From a checkpoint of a small transformer trained on Wikipedia.
Size: width 256, 13M parameters.
Each number is 128 + 32 x the weight over its row's rms, rounded and kept within 0 to 255. Layers, rows and columns count from 0. Numbers have three digits each. The size before them is the row's rms in percent of the matrix's.

# layer 3 attention output (transposed), 256x256, rms 0.0548, rows 203-252, columns 0-63
095:078179130159085109123194128136186101093102115146133126087183135149132133113124107122109150134093166150109156119079106184126082122152151140112091071114129126126109112137147149119172176099112126
091:172092139140161162131109137190116098085143106121089068166147129138124102159163106133123196120112156185134156164156142140116084157102146138124086224136152194110097096120126120118096154110155205
092:147161110146102145182080147147155142147108169124171107167150187135166122161124117158150133148121038165115116039168075140217106135097128154155157119164112110126156146141180159066110084091076095
103:151148134117152177112109164136080135177148059139126126118183115157090093097154111121118099127121131089120093125110117095170103167136153183148122137152137166098128133128153101162104113129154102
093:134154113171142089142147098077123111157098137118061147077136179096131094170147088120121121056130093113168218137113106147153083114130124090112159126132147118137127101134123156135120139070124150
092:160098184101100078165123171132167132098127160124124084130170099085130119122110152111125139150149118125138165119174153161120100149124157110135046106166066078110124097087112164110087107174081123
089:115131078110159149068092148175107099114141080087094162120178161173088125131116124150143152215190125164164160161156136164110117070157127088135110120132133170109077197166078070131149105125125132
097:053136141174083081125106120071102093106141123069105116090140168107180119117174153163133125163163083116189133197117134136136168102144034133066169138106115099134167119102155136110148194078123112
092:086095128123125109125098103164148163186106170158159095122098112143108087094136135174113109091141139133122114134121134093126136116125169166132127119137161197146147154146081126172153111115064115
093:124132084039193159141086107113138157120192145147139140111132186092186140101071168173084175105165097119139139153151128149153099142155112128135100116211154147152149096128120155132171187129123071
093:114112157142146132185114149154147088142140146083113139118148093127164144140120085161147140152108141070126081115121154076146145132134158074138151126114081125127154119109165171113101132110156121
101:152114172099118181213121114152138166057090156110093108095157085132162135156140140127124169103119145052175094152076123157103114146150177079103153143185102138108131129149151168088156128029062106
102:082134150123118181174156131117128044151077148120098162186055160152153071130134152095123137143110161134129013166050136132135120158127153065144151158127132142135102105140112193139137183150122134
091:192123145132127073210142149140118138109165108149119153168088088166154077119169154117149110160124133145121111145159085072178106136176121132111179113144110100168105143125138103084162151159025180
088:107138098126090149136131098116166131047212132138130110123122141151123108160142071168160127109133075161135174079122183129102162110180084139104149080138169106114120146103107146114107184088064085
089:078174062108137187113159115045178149194150151130166094148169100108093154082131146152139102197125086204142091140164183061176128181104071101108119142094145130151144072149170132087130144133161205
098:119094117134099166156139165089105099132080054078133096095087130107132041130138107159151086187150138158114127068182188148124103135167127140132145066143140155146120083123122083079098136157113192
089:183162211089122109137107112192107104113136099148145090093180112106100137068041110086123094160143112188134156118168116109199091127120128138066085121126134091079161097106126134168145114126126155
097:155089147110101108144160160140078138124144109061115143128102106112173112143146137100160081127190135122129151179097138116139109101116136181133096110161141147065129091143152132152133145135144126
093:132183178125123158116137097151131166125148168089068128106087127108073148095198126116129074177104116072163121176147154127095168145194123124138115129129152120152140112157097167146109126203087142
100:148097116156165192167154131168161113122194134144068118168084123078130097106120113170134198171166110088162117102115111089116127154133078112128101157100125144149138123139175095136051165135111098
100:110107148095095127115121089123149135137136120143192111158143048165163136128127080175133156031103151123152089109110104179074162078116100121112123100108090116135141142153130181133159106116136105
092:105168109148136197107097106167116129119092125081079206119136137144106147064158107142099154134096137166091184141145124196141128114131140148085128159139192104155137107094168138121123174138112057
095:140087178090121143117161113122119129161112134082139095103128115165069154038133107095145092212191111108158094131111119142146095118090137172090110145159132090121104154106088107177103178166230098
087:100078101140130130184147115132137084203087117161137109097115155146116142097131140134045125090084098133119129160132178065158115139130062087155135120128082136191084096129136076170128152090141126
098:125145123063160122126121124128144046129092132100135199061115154166117190142154114121138157123168049153152151133111083130048055133154135197110119149122163149159064140118198096160088068151131130
095:174168099134054191124167123180065200090130060115120206150130162132126122134109144165126152169128146130113097150138161127136135116144150159093170135119086119125091161149135115112172093144155138
092:080144105134123115176138175151123133098128144125121150168138140141150140124136113130101122131112198131182082165113155117206113148120062099044154161114180085152140169104139168108128151108146121
097:086089168102094149134108111148108129084099128127181154129157199112121193085103068119115140121119094146112087144138122102154095202133167142158101130150134120122152152065076132095096124120134136
092:133091124144143152176051201136091192119132110210158127071154129100103113101130127152144152040094148117144148139154118165113141192148117100114146100167086122139095159114143081128145135132134111
099:111098133148193063168139101101126158132178128163089149161083149170130116110134147147118070119141104111151057109151107163121099171111139163117148133126076115135135075126051093094132148147116167
102:114114164159146121160165087117093111140158101087192154126104159086108136104176143163098131134131126189192165111129133155154147157123114119151137096153073175121113108088134199129162086116132139
097:083125103109127142081136175115102135090150132115107163132159226074154135104135110134136146162130180135077113172173134092145111172139094119139158095149151150137142126152118088068149110161093102
098:126100090181151161082150128107116134143135156122131137105162154051095083125086177112157181167141066157112154154114163114119093091132124119080129091116131090111122078095156169182094180127104145
098:115114096146124110143138120208153116185078105101106155118030069141135111163112181116153130126078138123137062194158134135083109121173109177150139158135126091088163145074119100107150177119122088
094:167170117167099121177102116194121135087125110123202125137117161122108084144142100157130134141113169121164124103078180113113165074169137102130117103166169112133106132163126152043092088128131079
096:083202115135141074108164118090180163107127139120188113160136128139163124111176126094144123110092089133099118143167135147174130191102101167136121152062161114130128138096166170099164110129121138
091:122121159126110112153136133122142173139142113102116093085115103118160163136066153129128118183129143133167136109079131206145162129135123124189139146082166183078119082115084113185075113159113135
102:130093121140089121129077051168155094156126110167129123166200144175084132070116139130173068090126095175089140120123146102112105138091131114095096143100143146118158111110122135127153126195125170
093:139155120143097146113103138083116140217162119170144093140067105115106108120170086091114131115140122150108133145127149161180209124180140089109112111140158100129136148135206129091093140112140117
087:141173131140105103051129131147066138085105129149163133110071099158184121125143155180101103081118137123100162131162193095131115199094147093125170047100129102154164094186125136104176161172115143
097:091164125205087043068092134108132110143132171182160143093105165111147152059152125182115185142148139137117081158088194157145126158113131199116127108170161113089133153114140137149121106130154113
092:190100179071131077123101171086145082137079171107129167134136075131078160151125126081149112120123085099163134093148159054088185097140118118149079123099144084181172152151179129108089134137127158
097:164025076088068202103164145137140109085138152091139180118109110100068118069090108120078128064098102160134145126131144118170171169136153158186182175178161076109128150139129139112103092135091165
093:111117240090151136117158137156116141134206123142159155143151208112151150084129164092160124071071132105137142118117074130180163159149115112143173119083120117121103123112148158134053141111112121
091:175193129084122112122129091163093125103129109202086099151113158120086108150178180110090137127154097118158107175130114083116103164117112120128176131134142145086091112042137205084148087129141136
093:139142140183114134127149103150164124162089171137213074136133171156125128146142095096097142167135111131153140137148112128129120107147130163066167155104144165133133157149143107094148106109155122
086:124099101148085193155144133156085104156090098136136156162143128138113080106152171117124053154145137134107138131110113187124105152118129154064147119158123092142156152137051106164106071114102180
092:112142129104078176134088109172145142156175133101116098152080100189155067174113164071119161150173112115074128113124155145080075101194106170112162111107123132128137170179113154138143101113132086
100:070133184098111130104112100154128165070127155154133148148095129081167083100086155138096118075160115154172143138120159170113097130178140062164125118083088190089111168033153152131147193107140146
# layer 3 attention value, 256x256, rms 0.0621, rows 204-253, columns 0-63
097:191122130118142119133157101020140137141151090101089143103104089169142067100090105092162145172153150132120162168157105077192181097104108087043154122131115138115131160127134148146115132113163119
088:164201148126128119113169177093098123165139177157067079127165072116124130072129116155145155130081206098166125089139056162128110156135117141134099161084123099143097117136095138150196112114155057
098:137155128125137112175088087131097183132088144130172123190117146140083160134120129180126124155147093093189124125183166067103115155125083133108219218150108136150102144110125160089160144119111064
091:142135102106176140085175201163105139090145130091118129144141064181112127087125111083176105205069129157142085153089094140153154114059078180178120152144134149143149136182082144116123130100061095
094:211104158138141090159150071168185107088199097148039119130106175175139154151134085147138167090100127139118129176097205127137155129132100082071115091181118169138086157145039142196117110057091113
090:127101070155134159112064099117151132100183109174128131065163123159118133123070110122108091156125108130135124098131169149102219153108090097154160153091075170159121174132098176095133155144140112
097:111153138092068155100129172125131191132120113143096141202111156100153119142075127186142083151093088107131084091132157175144151115132173111131127123138095080089139107096136129150124084168113141
098:071152148140138130117091104192127138105140121163143126127131142105090146191139116163118113166145072170136134065150152087115097190146147063100187078123179127150120151084112114196082170092164150
089:066146158194114051141129102157125120105143104134120085135131126173131158073114160141044118136138133134078075161187168130166163111181142057108159126122196157135044191107124145134152148157146170
096:086107114166067109142098096083111142154099160095126129140116102127140139139098112173113130176126097166144087150095093140132154095107158170127156127107169135131122105171085159144097125181145127
095:158169130108145078125136155082113143166131062162167137090140122173131122096114103159132089121089119174122145134102099108166164191134114103047100160092139140111105193099130134111113159117145141
095:122129156107148172080096113108109104183155115138136104166119075148160136160157126136162146078101115154155181128124115122105124139111138136071116053145146056123102148088127074141129118088083182
093:097194140126146093141140137155094124135024100106106165129156116128093164155125053156139204103094167117145140145076113161139121132143153122130135155134202100140159123142073120141104145170095116
089:137110098129109087124159117107147139176125173121138122093184111125108123107065125143075079082130167103098081067146125164188159158098121118191099145165076157189168159159132107120063097153108169
089:085145156103132079109138084129174192097116159124088111161152125129138093091169156178097152080120120114093162165116150203139071101092072198146117142086099139089107123118084133100142049116124107
096:084154187116158112089091113173121090146129149102150156138128106138155181138093107113055154138128141134147143193108099123133088157106102129076164139085109131167119086116074153150154170118157110
092:165083103135143140168167152071180171186145099144071098165125130110160135164090131115078150130117175054156098167105114141153166075109160158098089122174118107158072084143110085134134119096128075
097:098146137141115124145140139116068138134127075144153147088077094096077130160140026106133159179104149123152088120125171134151208164174191143130090124093143140198058092092127145115141175123127115
095:172143162104101124107094090173109136132101125139155124109135157116137184083095163091143140103150144129106113172142192083132105129148104137133166139218120112118097161127134105159086116124106194
097:114195140121120175139166117046130155164162127148121118146078130091137123147188119144102139126095124155076139083182141078200152152116162140052159144096150116105135162083131134142154083117125120
096:139128123119122137156097126147083120194120119153063115159141201122045137143152142108110104119163160142153149093115080135121116201150159104183127136153167082180114127157117121176131116158101138
094:082137116153163067097122093134136136151128160158103080128157058127127094148094089106078144133089137125151089114117095107168137139157080045084171120134083096167149175161140100085147139081137174
096:146128110145113173161133069147104106128105145130155132155134127117131093185169129112074100157107087110166093101134150122142156168127130107148107174099134184144126136076137129143131127077141102
090:156137193121107089147166135165113107112106182155134205131110154107145123101142139163121116085136123107098166168115187124056098138123139171064224112168171075110170109091111143138099080099108137
099:188090112126125176123145126092102118152128135128122162125165112103142111130115160133141153113124178139092106145153153125119147130138086128128144114109073170079128135098127114151160101124127122
093:144164065110119102117098167101110124127153186121199136115131159091135122103076090169079131104117065104101164145091145146095162113113069187115137209201110124145177162109073098091105167128144118
093:106142118087091197126132152136112137129077084134147142164110116147139075122140206174136119148113106108149129141103113201131115102101155172138078089158136097166138171131138065138120065149125115
092:139122204166092112099162120128078122156137118150109148147114163154112093161103109128143156087168118087167128136135176130084169138128116097130113124161131114136105184126138136129182146105081146
097:095162149100064122087162175176148136130173086098198152108139151139143154128147091104116106138154183098113106126102118113153152160117106102094116139109115187167149157131096130171056093144119132
101:136199136155109160090150121158132113141108077100132173132136114127122133066166106121126086079098160105142129153146158102117147151152163126096122097154176127188190128070158129155135074119139099
098:132172105158156130115093169184198133172166108144123105167130112131119179131144136138106066138102109151180117065147218148136132152060125040112116123116128074161148190128137126165095132176138084
097:092163150156101103167129122141087145039101100160094109128150128116125150144094098124118133153122094122155043108120158148114150131133068097112112121119126144166118173180132115165150128175114104
100:148150110145176069100120112164170140060129081126119128099185119145151144099158138098164134110132160115084132169142143131143148087043173112141132152113125176101096114166055092156155166092103137
096:126121130116132100082122043154082147124138119183187176096138093111101152168154169150157193124104094101134160105097119098161116134179125126167153100119068137099132117089114081156128143112104115
093:075096128158180142096124153142085148126094131120148163129102160151124141137127130111073145154160095114107118124148136193125130228107171137152101101071157119165127162063109122112144147153125124
092:142114138161127130119088155134122149128124108109098102188113135124170137160135104135115132139150134102115197148161118139086112097167104199145109112151156124075190080185133091102150133183169130
092:112101114148118165080080135131165113154070124038163104168181118173128119066162111097171100155141095137163079142110147101111114120094146146154142093097149133132183159214150167087172101192144088
097:154089141139121096127163126128116118121113170138151106166128153156103153168126148204081140129150132092195215144091170151088117162111136116137132076158117100164086155144140136134066109067139128
092:116123120077177058128127156131172116086151140050119070124185102121146131086136203158139127144067128159094087089107101107134099087100112161141154115123112101095202108114118145092138124129137103
085:110148134048097150093123170201148121131124108020130089138139188120114170148096106122135103164144130123125070118109117108141143168116095125151141124135157169120069131138155075171089123129134146
098:123134094154160119148163142143131148147142124186124130208152118116140070194160128052167135140127137117147126113119161147131162135148148144152101167104118142167198125121126131175165132057103131
095:189147192104157134168109107095135147122135120147096141119096168156123182167135132195171187135137123120111153141160191195091142133144103126129121096179133179133087131105130133174179094172138113
093:096146180115100085116114189157140177151156135110166130122104175066133165149039126107118129129178160110108107148137159143163110096103132210146125164176061162151164144067116125087088122132123142
095:093153089141088147086087116121175183114094091113121120172117159127129151157172171129196119151155112149165135132167124105152140113116134124189104099097137167128116131195169095209128117183083171
093:126126055161163142095099111169121142151138169165160123118103162137128109090106170131085098093123072178083110087155171119134084156165099115118182118218032135124101129094121108112132213135127143
090:124134129112135132122133130121076118143103066129101138179102063141160096173136098137108130099125090087137136173175136172125105122179124126125084134178121085084183085148117150132189155099168093
093:135119152127116129138144161083116159036116051129105133104134136134137144099118138163113101164145102156164148184133131107145128177139074140134131156090106113188103102091107122054138175172122120
090:065104089168108133106105151124178139154109134119120126110106097105110125140090080143133127135058161103116148110105074070135030130138101099200115171088191113113177087108109156108181140087106120
102:134124133130102127105131140120134122143133157102155117154095110123069148157156133117127052068112126234159141118108118133133164159168101108132142126184127103131142166145132159136087112140119162
091:205122176152168132114102077076069153115151085100111138191097130108164189123109085086146162094091155054159121084161128117056084143086142139139056109137125107123113127146114132146147153131096141